From a checkpoint of a small transformer trained on Wikipedia.
Size: 13 layers, width 384, 6 heads of 64, MLP 1536 tanh GELU, vocabulary 32000, 35.8M parameters.
Each number is 200 + 20 x the weight over the matrix's rms, rounded and kept within 0 to 999. Layers, rows and columns count from 0.

# q: layer 2 attention query, 384x384, rms 0.0538, rows 338-383, columns 32-63
# k: layer 2 attention key, 384x384, rms 0.0497, rows 338-383, columns 32-63
# v: layer 2 attention value, 384x384, rms 0.0719, rows 320-373, columns 32-63
# o: layer 2 attention output (transposed), 384x384, rms 0.061, rows 320-373, columns 32-63
q338,160,209,154,211,203,214,189,151,231,217,199,184,177,186,196,211,213,160,210,217,195,200,255,222,240,197,226,175,188,171,180,205
k338,207,223,225,170,209,202,203,241,217,186,187,195,182,222,211,170,181,175,229,177,148,208,179,218,190,174,186,160,177,251,194,194
q339,237,205,210,161,204,172,166,222,200,218,249,187,201,202,187,219,253,234,211,190,156,214,206,166,178,194,197,204,185,143,189,176
k339,172,183,165,217,203,208,183,165,147,201,139,206,193,226,208,212,198,181,221,232,219,210,224,229,188,244,231,208,163,221,206,170
q340,166,223,163,226,195,205,214,208,199,228,178,216,196,179,181,200,195,203,214,178,206,182,177,229,200,212,207,193,197,214,193,180
k340,180,151,228,204,200,196,217,181,186,208,233,181,176,260,190,176,197,151,187,180,198,199,233,183,248,190,199,169,205,187,192,214
q341,195,210,205,227,245,198,201,232,186,203,186,176,204,213,218,226,170,209,230,208,237,209,223,209,225,205,187,196,175,189,238,223
k341,181,210,191,227,190,216,212,126,220,140,214,199,190,185,206,161,217,197,198,235,176,163,155,200,196,190,226,206,216,179,144,175
q342,180,223,191,243,186,213,182,182,216,253,200,201,193,221,243,195,217,199,214,190,181,217,179,215,211,214,166,188,150,208,165,191
k342,174,189,228,196,202,172,180,205,190,192,216,180,215,190,168,193,188,205,216,217,226,225,209,189,211,197,226,191,238,194,216,176
q343,198,212,212,197,214,167,207,215,227,163,208,188,180,198,172,194,183,192,213,225,172,204,185,202,196,200,144,198,192,213,266,236
k343,176,176,217,177,212,248,207,207,224,217,186,173,221,204,207,183,185,189,165,168,200,201,185,202,236,116,241,196,212,193,191,159
q344,189,209,191,176,213,206,238,190,208,184,225,209,224,203,228,217,209,198,174,171,179,207,214,230,168,204,218,194,187,251,220,185
k344,197,173,197,218,187,175,195,211,198,218,184,189,207,221,170,180,171,220,192,202,209,165,207,174,227,216,160,204,217,151,227,199
q345,169,180,187,229,214,191,191,200,232,168,182,196,213,207,208,224,171,164,231,250,181,224,232,187,228,187,167,188,218,215,243,201
k345,181,175,210,228,214,244,185,213,226,202,207,178,217,188,202,193,198,213,170,224,222,182,183,205,182,198,193,185,153,224,185,160
q346,225,157,220,191,181,184,185,231,214,196,207,203,189,184,209,203,254,192,169,164,167,205,215,192,204,214,186,200,174,203,194,187
k346,225,233,186,218,211,211,196,196,202,167,151,190,183,217,164,200,177,188,257,222,225,173,205,177,169,198,223,217,219,206,225,236
q347,209,164,181,191,218,161,174,187,195,211,233,175,184,197,221,192,199,191,219,202,178,199,191,154,194,147,173,237,217,197,228,191
k347,202,209,219,235,208,195,201,180,153,208,213,181,214,158,173,204,207,186,197,202,209,187,180,231,196,230,214,203,227,193,222,216
q348,199,199,170,192,170,224,189,179,207,195,167,190,220,172,185,199,192,259,205,132,191,184,202,195,185,177,230,255,192,218,214,180
k348,198,200,211,171,248,176,196,204,165,207,199,174,196,177,228,201,183,175,200,210,190,181,189,179,186,226,184,150,231,200,207,198
q349,204,222,186,206,164,200,191,169,193,193,196,159,208,206,216,218,190,187,204,228,210,193,194,199,210,230,219,166,137,229,222,210
k349,195,201,194,202,227,199,245,196,245,213,215,206,183,252,217,168,193,202,200,158,188,184,196,210,175,186,173,192,232,196,212,211
q350,210,236,226,199,184,217,202,192,239,213,187,170,209,195,173,173,194,171,204,199,221,190,213,260,227,198,182,164,172,219,195,189
k350,214,170,200,193,180,208,192,218,199,190,233,168,221,219,221,230,184,225,178,197,156,230,201,225,193,206,210,249,226,195,238,188
q351,234,226,199,202,206,218,220,191,221,215,218,187,202,187,217,193,180,167,166,225,220,198,154,214,203,222,163,187,153,164,202,184
k351,199,173,165,254,215,181,168,226,184,218,208,146,189,232,199,148,231,228,212,165,195,207,198,204,191,181,202,175,255,230,194,246
q352,199,189,216,206,183,207,224,214,190,182,215,180,220,221,221,274,211,196,194,213,185,220,200,160,225,218,178,237,248,174,201,178
k352,197,173,238,199,211,253,238,169,220,188,212,186,213,203,190,180,208,249,172,221,242,194,186,219,189,197,209,194,180,211,215,263
q353,193,216,186,238,215,230,221,166,254,207,185,169,184,240,214,214,179,197,260,219,186,181,225,194,189,201,252,181,182,198,187,222
k353,210,193,224,170,162,190,181,192,193,189,209,216,221,192,231,199,215,181,230,225,232,191,195,168,188,207,199,186,199,196,195,194
q354,210,220,233,217,234,189,196,221,179,195,174,188,194,184,224,215,207,244,180,196,172,186,177,188,202,209,214,189,180,181,200,199
k354,158,197,178,213,174,176,225,161,196,216,217,226,156,199,212,210,187,173,206,223,213,184,182,222,216,191,194,194,202,190,209,192
q355,221,204,206,240,226,206,190,177,205,179,213,198,190,157,195,174,198,210,215,207,189,195,199,183,202,153,220,225,205,176,210,146
k355,204,201,163,133,179,172,226,224,175,207,188,182,174,215,186,243,223,231,192,197,155,207,193,202,191,257,186,207,198,201,221,207
q356,159,196,206,232,163,226,255,159,203,176,234,224,177,205,167,201,203,213,194,197,189,175,175,199,186,186,224,207,199,202,158,201
k356,215,228,196,159,185,176,162,248,238,200,175,217,196,201,221,187,186,213,217,196,210,187,181,207,245,217,189,173,188,238,233,203
q357,170,190,239,195,193,188,221,184,173,188,210,218,184,164,208,198,207,154,173,234,187,166,196,194,160,198,220,189,223,215,165,211
k357,228,197,212,193,174,199,192,195,174,194,219,235,178,219,170,186,180,204,229,192,182,202,213,210,204,194,214,181,184,181,206,224
q358,212,188,192,195,231,182,194,176,197,218,221,190,206,186,195,197,210,218,213,214,192,206,234,192,163,237,193,241,221,177,190,203
k358,171,198,223,212,231,187,260,225,204,192,195,188,189,200,173,189,205,189,174,206,184,205,201,204,217,189,206,207,189,212,188,178
q359,240,191,237,190,186,177,223,192,224,161,239,232,181,214,190,231,242,222,206,223,199,187,208,201,212,275,211,202,180,241,201,212
k359,197,221,230,207,214,240,223,177,206,192,151,214,249,210,176,203,188,205,161,192,183,226,216,212,169,178,204,205,223,201,198,169
q360,219,222,221,200,193,212,202,220,170,194,186,228,202,201,199,221,213,202,213,228,168,205,206,212,215,191,213,251,184,206,220,212
k360,187,187,189,199,194,211,223,186,233,183,177,187,181,181,188,187,211,226,207,183,217,188,248,166,179,202,186,178,183,153,165,184
q361,187,195,195,208,189,194,167,183,247,182,221,206,198,184,190,214,212,194,199,260,181,196,237,208,171,224,198,174,178,210,151,206
k361,184,201,200,199,218,196,198,177,194,258,208,188,216,205,206,213,188,187,166,180,204,206,201,211,201,211,194,185,204,209,209,181
q362,204,195,167,161,151,216,204,203,239,162,228,181,198,227,195,180,182,181,176,220,254,196,154,176,226,159,166,199,222,165,222,203
k362,164,215,177,213,228,191,204,182,196,233,179,208,192,180,182,238,182,199,179,184,155,239,212,207,187,236,196,195,208,221,152,203
q363,215,214,191,187,215,157,186,193,207,231,204,204,240,235,165,197,196,187,216,173,182,261,145,183,196,193,204,198,216,208,207,199
k363,212,207,181,194,222,186,196,204,163,218,154,201,168,176,224,218,196,214,189,229,225,224,201,201,202,196,170,203,213,205,204,208
q364,173,210,195,199,209,182,179,198,210,189,215,192,173,229,166,199,200,185,226,203,236,206,216,202,238,225,224,164,192,217,202,212
k364,238,206,164,194,181,198,181,174,195,203,226,184,222,188,219,187,242,206,178,204,178,204,232,183,181,193,152,219,208,206,192,179
q365,184,168,183,184,228,218,188,162,167,247,203,204,245,176,200,273,194,164,160,191,171,217,197,190,210,168,172,227,182,227,184,205
k365,251,207,197,218,182,179,233,239,194,178,217,205,191,206,171,157,177,218,219,167,244,173,144,157,200,180,162,218,231,184,197,236
q366,163,193,174,216,224,203,196,168,200,238,214,160,172,191,223,216,169,145,202,266,219,198,189,166,208,161,172,179,188,236,171,236
k366,202,242,202,199,226,167,171,191,218,179,212,180,199,206,207,159,226,225,170,188,175,202,172,191,218,232,179,194,168,182,210,161
q367,165,191,179,235,204,142,192,180,182,198,207,201,183,217,230,210,202,222,222,248,208,236,178,193,238,199,197,246,166,194,219,182
k367,187,219,177,196,219,238,213,208,217,167,192,142,196,259,190,208,215,186,187,220,231,167,174,204,200,222,175,187,188,194,173,164
q368,199,207,185,183,200,181,224,145,164,183,213,182,177,195,193,161,210,171,159,232,246,179,234,256,200,179,201,207,211,152,191,166
k368,185,216,210,181,189,229,189,243,229,202,201,194,243,193,218,193,181,211,243,200,160,209,184,200,200,232,216,216,172,218,188,198
q369,204,185,174,207,172,196,199,174,198,228,182,216,195,180,188,213,241,161,206,184,229,176,157,181,192,186,205,237,193,204,194,185
k369,216,220,253,200,215,190,229,195,195,142,253,188,176,206,169,232,191,241,196,179,181,178,222,172,207,220,216,165,191,214,230,184
q370,180,155,216,242,201,179,187,230,153,191,183,224,135,169,213,244,227,199,179,203,228,217,222,202,204,221,216,250,217,206,203,189
k370,200,238,205,214,217,192,224,125,227,179,226,191,251,215,215,205,226,194,232,208,210,207,202,232,139,211,178,167,202,181,188,199
q371,210,205,214,208,212,162,161,191,231,183,250,215,181,200,212,136,196,198,224,222,185,220,199,200,276,181,191,250,196,183,210,170
k371,180,196,177,192,200,226,221,193,191,203,178,197,201,217,198,196,195,206,173,180,213,162,219,226,187,198,206,161,215,187,206,197
q372,201,224,157,194,208,190,187,209,265,236,193,200,209,189,208,215,181,197,186,206,209,199,167,230,234,180,224,192,222,239,243,199
k372,176,179,194,222,205,228,187,180,170,220,209,164,187,180,184,216,183,235,213,205,197,216,220,202,178,212,183,217,201,207,165,147
q373,207,236,164,205,160,200,197,164,198,186,182,194,160,206,162,230,235,172,186,190,184,170,212,186,233,171,232,215,218,183,228,175
k373,188,191,206,165,195,197,227,208,196,183,218,242,225,205,204,184,155,226,248,206,208,224,179,227,208,224,221,186,226,188,157,184
q374,203,173,195,159,233,175,238,196,171,225,267,159,174,196,174,274,245,195,212,218,170,194,172,179,174,157,202,212,208,146,241,191
k374,179,233,200,247,176,215,211,157,160,159,191,205,189,206,191,153,173,207,204,227,208,222,191,199,207,256,177,197,208,191,212,225
q375,199,197,185,219,239,198,230,181,175,200,224,195,205,196,213,190,160,146,161,194,236,208,204,194,232,205,195,214,196,210,187,231
k375,226,201,184,223,223,231,194,195,205,180,199,211,186,209,205,197,196,218,223,215,185,186,220,216,182,166,194,180,219,195,175,248
q376,218,196,219,192,197,221,233,243,170,205,224,235,189,212,197,190,200,186,203,195,214,183,209,194,151,207,177,220,225,201,186,192
k376,206,184,188,218,187,161,216,158,195,225,215,237,209,218,214,203,164,203,200,182,193,203,196,207,230,178,208,171,165,206,207,181
q377,198,210,197,192,191,214,176,238,220,167,191,147,167,217,169,163,185,188,178,196,194,229,163,244,196,198,209,210,201,203,181,209
k377,204,249,193,192,199,185,186,190,147,216,187,224,192,188,211,194,229,205,188,229,223,172,233,190,196,189,181,176,179,216,202,205
q378,201,215,194,194,204,208,171,218,200,160,174,169,233,196,234,207,193,225,196,248,196,221,149,192,167,240,206,197,183,195,229,208
k378,201,216,174,172,249,226,231,187,215,266,203,228,205,218,164,220,189,207,203,238,238,163,156,210,186,179,180,209,214,198,182,212
q379,217,176,225,195,208,220,171,228,215,182,214,157,206,204,211,190,210,189,192,200,195,205,184,198,228,199,215,202,194,201,207,202
k379,198,199,193,223,202,182,191,235,189,224,223,197,229,174,171,242,187,219,190,179,182,196,171,221,170,208,191,200,249,217,223,225
q380,207,167,170,198,195,195,217,204,206,212,168,250,173,242,192,224,218,201,237,220,220,237,199,224,152,233,173,200,175,196,202,173
k380,168,231,202,233,206,168,160,211,216,176,194,170,220,211,196,216,194,176,162,224,188,170,221,200,215,210,207,189,167,200,223,205
q381,231,214,195,227,211,183,190,214,173,176,170,179,238,219,199,202,151,158,201,238,242,188,214,170,191,182,198,197,209,226,190,209
k381,167,174,177,155,175,194,212,187,232,254,198,227,164,210,179,197,211,209,202,175,176,245,153,199,173,214,209,196,177,172,205,224
q382,207,186,196,237,174,219,172,220,208,201,188,198,202,189,149,220,136,193,172,210,169,177,208,203,204,227,201,180,155,198,212,240
k382,207,214,203,157,200,198,176,173,201,154,196,178,210,201,200,174,264,239,218,190,265,220,217,223,197,198,226,235,252,186,168,185
q383,241,181,167,194,197,184,203,245,195,238,223,191,189,210,158,253,213,201,209,180,176,177,204,174,229,217,197,221,258,208,209,186
k383,191,174,224,206,250,202,224,175,186,187,204,170,200,196,218,201,187,212,213,247,188,196,196,198,178,184,208,197,172,193,216,218
v320,223,217,201,241,210,174,194,215,195,216,169,223,169,187,197,238,247,234,195,203,170,241,196,187,176,175,172,181,238,221,213,235
o320,177,178,195,221,183,209,217,162,222,196,252,173,163,212,179,223,189,180,199,242,244,158,208,235,204,249,205,211,194,185,232,179
v321,183,215,191,190,228,182,201,184,187,218,194,210,171,224,266,196,190,158,178,230,167,190,216,176,198,218,243,192,224,199,198,182
o321,209,218,201,205,200,199,209,176,168,195,223,221,217,201,162,184,192,166,224,195,196,204,205,211,204,207,167,197,174,202,197,247
v322,179,206,175,202,210,191,195,212,223,196,208,189,185,203,185,172,198,208,178,191,259,208,246,206,196,185,177,191,188,198,174,180
o322,210,205,240,191,210,194,196,192,183,179,209,171,183,227,209,221,218,211,192,166,209,185,158,193,242,209,228,211,206,214,220,185
v323,173,237,197,172,228,191,195,200,219,207,194,183,158,192,211,227,216,204,178,201,166,230,241,210,197,166,191,176,173,177,232,207
o323,230,215,194,206,184,214,189,212,179,159,186,214,181,199,148,185,188,186,178,192,222,187,204,179,166,239,201,202,200,251,169,203
v324,186,226,217,225,217,189,188,188,203,239,233,238,189,184,195,168,221,207,218,194,214,230,180,174,197,222,155,196,203,173,229,170
o324,219,178,185,224,185,192,194,191,179,195,198,197,189,224,204,234,145,223,203,179,233,191,228,215,201,196,188,203,194,243,215,206
v325,211,184,171,165,188,202,230,188,185,171,180,213,178,167,176,220,180,170,215,223,183,211,226,185,208,174,180,203,149,209,191,212
o325,188,176,226,217,192,236,184,218,196,209,191,225,210,205,219,169,200,205,231,185,186,170,208,209,202,189,181,197,227,226,208,163
v326,206,238,205,191,224,190,205,194,182,177,228,219,181,235,210,186,174,239,190,210,148,180,223,226,215,238,189,195,190,184,224,217
o326,195,185,217,210,153,175,136,233,217,214,193,202,217,221,199,215,207,183,230,205,216,206,187,189,192,205,192,218,194,234,191,205
v327,194,212,233,173,169,225,223,212,215,186,203,219,231,164,217,184,198,198,178,212,213,198,198,208,197,182,230,212,180,198,230,179
o327,196,172,223,175,231,199,197,169,218,233,187,182,165,208,177,194,170,159,186,187,166,230,185,188,195,196,186,181,186,220,173,217
v328,225,169,227,191,194,210,198,223,193,168,210,151,219,189,193,193,197,200,242,182,222,198,167,214,217,198,224,166,237,189,206,168
o328,201,226,174,191,199,183,165,208,217,201,221,236,235,183,211,235,181,173,184,198,215,204,186,214,209,203,182,214,177,190,192,218
v329,205,222,161,222,172,222,225,211,194,185,224,184,209,204,203,175,209,208,184,227,184,226,167,170,213,186,188,229,189,174,185,209
o329,229,155,223,175,184,191,195,165,214,209,201,216,197,221,221,210,218,165,162,205,181,207,217,178,193,206,207,219,188,194,199,189
v330,174,202,204,147,215,186,176,201,226,201,170,203,195,187,234,199,190,200,219,218,232,202,167,188,186,226,196,197,209,175,209,222
o330,230,187,204,207,161,223,220,188,161,225,228,206,200,156,178,229,211,214,209,256,210,208,213,172,208,202,189,214,175,186,171,180
v331,223,188,183,230,207,229,219,203,203,235,190,169,169,198,182,210,199,186,188,206,194,228,188,188,194,217,181,172,204,193,192,197
o331,192,199,205,193,214,163,203,202,220,185,173,230,186,203,174,215,178,189,187,237,202,208,212,208,205,162,197,150,205,190,189,228
v332,194,202,222,169,196,204,196,201,244,181,189,191,186,194,178,210,207,191,182,189,209,202,170,149,186,204,218,203,211,196,202,202
o332,191,243,160,220,187,201,230,189,203,220,187,193,187,193,196,199,184,213,186,216,219,191,204,239,195,186,222,199,181,213,219,185
v333,193,223,172,199,224,181,199,212,216,198,218,188,225,165,190,201,182,186,197,203,199,215,171,206,186,197,192,198,203,213,201,194
o333,204,171,201,206,192,181,209,183,166,198,197,198,213,204,189,195,218,171,209,198,211,190,215,199,180,213,172,209,184,212,177,193
v334,211,163,190,196,202,208,211,222,185,215,182,212,249,204,205,189,219,220,209,148,227,185,196,189,254,171,195,214,212,212,215,210
o334,193,247,216,210,169,205,181,210,202,223,183,234,147,208,233,175,189,196,206,215,195,215,222,227,192,199,191,223,194,185,187,209
v335,238,185,184,190,188,192,216,195,214,207,205,224,215,249,182,230,225,223,221,205,172,169,188,176,234,168,197,202,183,182,197,167
o335,216,214,192,200,175,178,222,200,205,184,187,179,149,226,230,165,214,215,210,190,227,264,224,209,196,219,193,194,162,187,234,185
v336,160,216,198,211,184,202,194,182,183,210,180,206,170,201,193,170,221,174,198,174,212,195,196,218,201,199,190,167,185,246,225,203
o336,214,233,256,184,183,191,221,216,193,185,195,176,206,205,177,193,185,188,159,185,188,200,155,221,240,203,218,196,215,176,187,171
v337,182,198,206,233,208,187,215,186,209,209,179,173,195,192,211,234,188,200,191,208,198,213,215,192,187,208,205,183,189,178,173,207
o337,215,215,227,191,208,241,197,206,168,204,196,235,195,202,185,180,207,226,209,208,197,147,172,216,205,211,212,198,205,170,171,204
v338,211,194,188,235,218,209,183,190,167,227,179,182,231,210,198,163,213,196,204,213,187,207,189,210,195,202,207,206,218,194,174,200
o338,216,197,202,215,203,198,251,209,230,203,228,197,202,202,189,227,195,207,221,156,177,200,211,158,207,220,190,202,184,218,204,202
v339,184,214,191,193,212,193,180,207,184,214,178,188,202,180,210,178,210,190,204,211,215,201,208,207,239,189,193,195,172,156,217,217
o339,214,177,216,193,204,224,215,209,205,199,180,210,212,210,195,217,198,205,232,210,201,199,202,190,212,209,193,204,211,194,209,181
v340,186,232,220,198,185,173,191,191,181,206,153,186,182,187,212,192,205,189,185,225,211,226,220,202,175,159,218,200,195,164,186,197
o340,219,191,162,197,204,247,211,189,214,204,201,201,208,201,195,201,215,190,223,194,174,191,206,207,203,227,191,214,185,175,197,213
v341,200,239,190,229,196,201,196,222,224,200,237,196,195,190,195,251,188,217,157,192,196,220,205,216,225,195,170,240,168,189,208,248
o341,212,188,192,198,215,149,217,201,193,194,184,215,191,154,234,215,205,221,203,209,194,215,208,159,170,204,224,206,223,248,207,202
v342,181,199,208,211,197,238,197,217,229,203,193,227,205,203,192,193,183,200,202,205,185,191,224,207,213,228,209,190,167,209,184,239
o342,240,192,213,166,188,196,204,187,167,206,185,196,158,194,232,225,201,192,217,186,215,214,177,182,173,177,159,206,216,161,230,164
v343,171,190,254,173,192,185,194,194,219,201,163,165,208,168,212,200,240,187,228,179,188,205,177,199,221,169,197,191,187,165,215,196
o343,195,190,156,268,232,225,181,214,191,194,172,179,193,233,220,183,154,193,194,203,230,209,181,202,181,224,185,191,215,210,171,205
v344,217,192,156,207,202,187,193,216,203,201,181,161,185,209,195,206,212,187,214,213,190,170,235,205,239,182,234,217,230,184,189,221
o344,214,180,237,199,231,198,152,158,233,195,208,228,192,196,221,206,173,201,206,188,187,217,193,241,215,221,236,171,200,202,219,227
v345,200,225,232,214,154,210,198,180,199,194,199,206,203,166,219,202,201,185,226,206,202,213,186,199,202,213,243,221,216,193,203,216
o345,210,177,166,208,240,188,169,202,202,233,220,158,193,217,211,206,209,192,196,184,192,197,213,203,197,179,192,152,198,195,220,183
v346,162,231,182,187,192,214,209,222,217,205,233,189,162,220,219,188,185,228,184,213,236,222,208,196,181,201,173,192,232,241,203,235
o346,184,172,196,243,214,192,223,175,182,224,206,208,197,212,196,220,218,163,183,201,181,194,172,159,197,205,196,182,199,197,193,221
v347,221,221,228,198,195,184,234,179,191,198,165,198,180,227,208,199,201,181,186,177,208,204,221,186,217,207,206,241,185,228,184,182
o347,181,212,175,225,199,241,173,207,189,186,212,208,184,193,190,183,206,201,215,192,224,207,193,182,217,197,231,206,195,194,223,230
v348,211,198,191,218,215,189,179,164,201,207,164,205,172,221,196,228,233,191,173,191,206,163,199,199,174,201,211,194,207,188,184,217
o348,159,201,201,217,191,187,212,211,202,185,219,187,207,192,178,182,237,210,209,215,203,198,205,199,226,169,223,186,188,220,180,183
v349,195,167,198,193,204,210,168,201,159,234,203,196,224,182,229,233,221,206,230,184,208,246,200,203,200,180,175,177,200,253,221,217
o349,185,217,159,214,201,218,164,228,219,208,202,233,169,214,199,191,184,231,205,189,220,174,205,199,181,238,206,207,217,194,218,188
v350,202,208,215,248,195,188,189,217,183,186,230,181,192,230,188,223,170,215,231,204,202,237,215,185,190,230,195,182,215,233,225,179
o350,186,214,198,196,199,198,205,198,198,223,239,171,216,162,184,164,169,193,188,198,168,202,174,196,207,200,214,217,205,229,152,221
v351,201,233,225,162,243,201,193,234,203,181,182,189,174,199,162,204,189,236,190,209,220,190,211,183,224,161,204,209,195,214,199,184
o351,189,202,179,228,229,185,209,174,207,186,187,189,189,184,208,230,215,183,235,175,188,200,215,191,177,221,174,247,223,195,207,225
v352,234,181,183,168,211,198,189,210,206,202,191,134,216,211,235,172,209,216,184,218,207,212,193,193,167,214,172,194,164,216,210,178
o352,174,198,189,191,186,230,240,186,184,200,193,237,204,201,183,224,151,190,183,196,228,172,248,219,201,211,204,199,224,188,203,220
v353,237,191,177,172,190,234,189,213,198,237,226,193,226,213,205,207,182,238,199,209,206,151,233,192,181,217,228,201,192,185,215,219
o353,179,197,209,241,191,204,220,199,170,216,206,210,203,206,224,209,215,169,241,240,193,219,175,217,189,191,251,199,191,172,215,204
v354,200,175,231,214,208,215,212,214,203,177,225,177,215,192,208,187,184,204,185,197,215,192,225,207,200,191,235,197,168,188,221,215
o354,198,219,180,208,228,181,231,196,182,204,163,219,210,187,211,201,222,213,236,202,163,191,178,200,200,231,176,179,227,196,198,189
v355,210,190,211,210,182,188,209,174,201,201,167,209,168,190,213,159,190,189,202,220,214,241,186,177,195,182,214,184,235,198,235,183
o355,188,242,158,188,236,199,215,221,197,204,225,210,231,192,200,220,208,252,205,196,227,192,227,197,193,218,156,191,144,185,175,226
v356,194,210,205,182,172,217,187,204,191,179,200,187,222,194,180,184,204,197,221,206,197,201,181,220,150,174,214,206,199,208,215,186
o356,208,171,199,196,199,195,209,200,208,226,185,206,201,214,185,191,222,181,195,234,209,222,180,224,241,209,189,230,216,185,190,173
v357,182,213,217,181,230,182,204,193,196,188,205,213,140,182,202,167,215,206,223,192,202,225,176,201,198,244,150,200,198,241,173,192
o357,236,180,224,199,208,227,206,203,197,225,204,175,265,202,187,266,176,183,197,205,216,201,217,198,200,200,218,202,227,197,207,187
v358,227,178,177,226,216,180,177,184,203,193,182,201,207,202,165,180,228,195,202,190,239,201,222,213,188,186,198,203,217,210,178,199
o358,132,215,185,218,227,170,230,218,208,184,192,241,182,191,232,205,196,217,197,227,193,188,238,220,213,185,177,213,206,202,215,183
v359,179,202,164,213,188,211,229,206,188,199,204,203,211,199,186,207,212,182,166,179,235,187,227,193,168,181,182,195,195,227,225,213
o359,194,206,245,170,179,210,168,159,236,206,231,201,204,179,225,201,178,216,216,194,195,186,148,214,222,237,234,212,187,208,180,226
v360,189,204,184,191,159,161,225,178,224,211,216,224,238,200,182,210,220,227,183,207,209,168,175,182,216,189,204,198,206,210,230,183
o360,186,209,199,189,222,214,189,156,188,201,215,171,162,176,223,200,153,190,215,204,194,223,188,240,164,175,209,227,204,202,179,203
v361,224,190,196,185,198,201,211,190,219,222,190,176,204,188,205,171,186,200,204,176,186,163,211,182,234,172,203,173,225,206,192,223
o361,185,183,214,204,195,183,185,178,202,172,241,193,232,165,186,243,191,174,176,201,190,246,173,220,248,211,209,182,201,208,201,200
v362,213,193,202,195,210,197,225,205,219,198,205,163,178,245,165,205,210,222,216,153,208,225,195,222,210,229,159,223,209,216,203,198
o362,187,219,199,217,193,209,194,185,189,197,204,211,195,176,227,170,196,214,185,217,239,170,228,195,203,173,218,214,219,188,184,203
v363,198,167,209,201,201,214,203,194,187,213,200,187,204,209,188,209,204,213,170,185,186,178,211,228,204,195,165,190,178,204,201,219
o363,217,208,217,199,196,217,171,213,194,228,198,186,179,170,196,199,211,207,240,171,162,209,179,199,201,210,196,183,201,147,206,184
v364,195,179,166,203,203,183,185,161,202,235,200,223,211,177,205,211,233,197,211,196,205,182,189,197,216,205,206,155,195,174,236,193
o364,203,209,264,190,173,210,227,214,206,166,203,201,200,198,224,192,194,205,205,212,209,222,207,184,199,218,153,225,210,222,186,212
v365,225,218,209,183,197,197,218,180,195,217,192,188,209,199,210,209,209,196,191,182,183,188,221,215,191,192,209,179,164,247,165,230
o365,204,208,195,229,238,207,212,208,165,182,189,210,192,208,177,199,209,206,223,225,169,197,209,176,181,205,190,201,217,192,226,169
v366,205,165,198,220,214,189,205,205,206,201,214,199,197,223,218,245,188,194,178,199,221,192,215,184,224,223,210,224,198,216,201,176
o366,199,198,226,211,182,187,209,238,225,185,198,221,190,206,194,173,211,215,180,231,190,219,200,237,190,219,193,234,209,196,201,227
v367,204,196,236,192,215,197,214,226,203,183,170,190,196,213,194,186,210,237,168,195,231,215,203,224,182,143,200,187,210,176,217,183
o367,220,199,184,209,187,223,198,179,238,238,219,214,183,178,186,182,197,219,213,214,167,177,178,172,209,233,158,231,167,186,168,200
v368,211,218,179,174,214,216,237,170,192,210,180,203,208,171,185,150,226,200,230,189,180,189,188,201,206,165,226,187,189,181,228,193
o368,214,164,215,164,187,215,180,200,207,190,238,217,202,197,190,199,208,238,178,209,219,187,195,190,202,170,174,177,216,196,185,195
v369,215,200,190,184,177,186,218,202,203,208,180,173,216,191,195,179,203,196,202,196,193,220,165,235,195,186,213,220,220,219,225,182
o369,186,181,207,192,196,217,226,214,204,215,205,256,183,221,207,202,200,163,202,189,190,208,188,178,186,187,155,193,185,208,187,191
v370,197,210,179,202,180,219,216,227,173,190,198,186,189,217,215,193,216,175,189,174,230,218,177,187,172,216,229,219,205,202,200,225
o370,206,193,209,215,167,228,201,169,198,225,213,187,224,169,214,209,217,201,198,185,211,185,176,235,196,205,174,210,196,192,207,179
v371,234,206,213,209,189,156,196,194,181,229,194,233,209,199,207,210,214,178,233,173,228,199,180,199,173,198,226,201,204,195,181,210
o371,180,241,194,197,173,232,177,221,247,187,204,183,192,213,211,203,154,192,201,207,209,206,224,188,255,218,193,186,176,199,217,203
v372,209,214,192,193,197,208,186,194,190,181,199,256,191,199,171,182,205,198,206,181,148,200,189,198,174,182,222,211,199,179,224,209
o372,188,192,188,184,227,196,210,183,219,184,173,152,164,175,189,220,178,205,209,201,208,198,202,191,193,199,233,174,195,186,197,180
v373,211,197,199,221,215,225,225,173,186,205,227,207,223,214,195,209,227,211,183,174,157,162,219,214,206,201,205,233,163,194,195,190
o373,205,206,185,196,197,226,197,218,222,162,183,214,186,151,213,161,209,216,221,162,218,196,197,206,188,169,191,238,222,187,233,221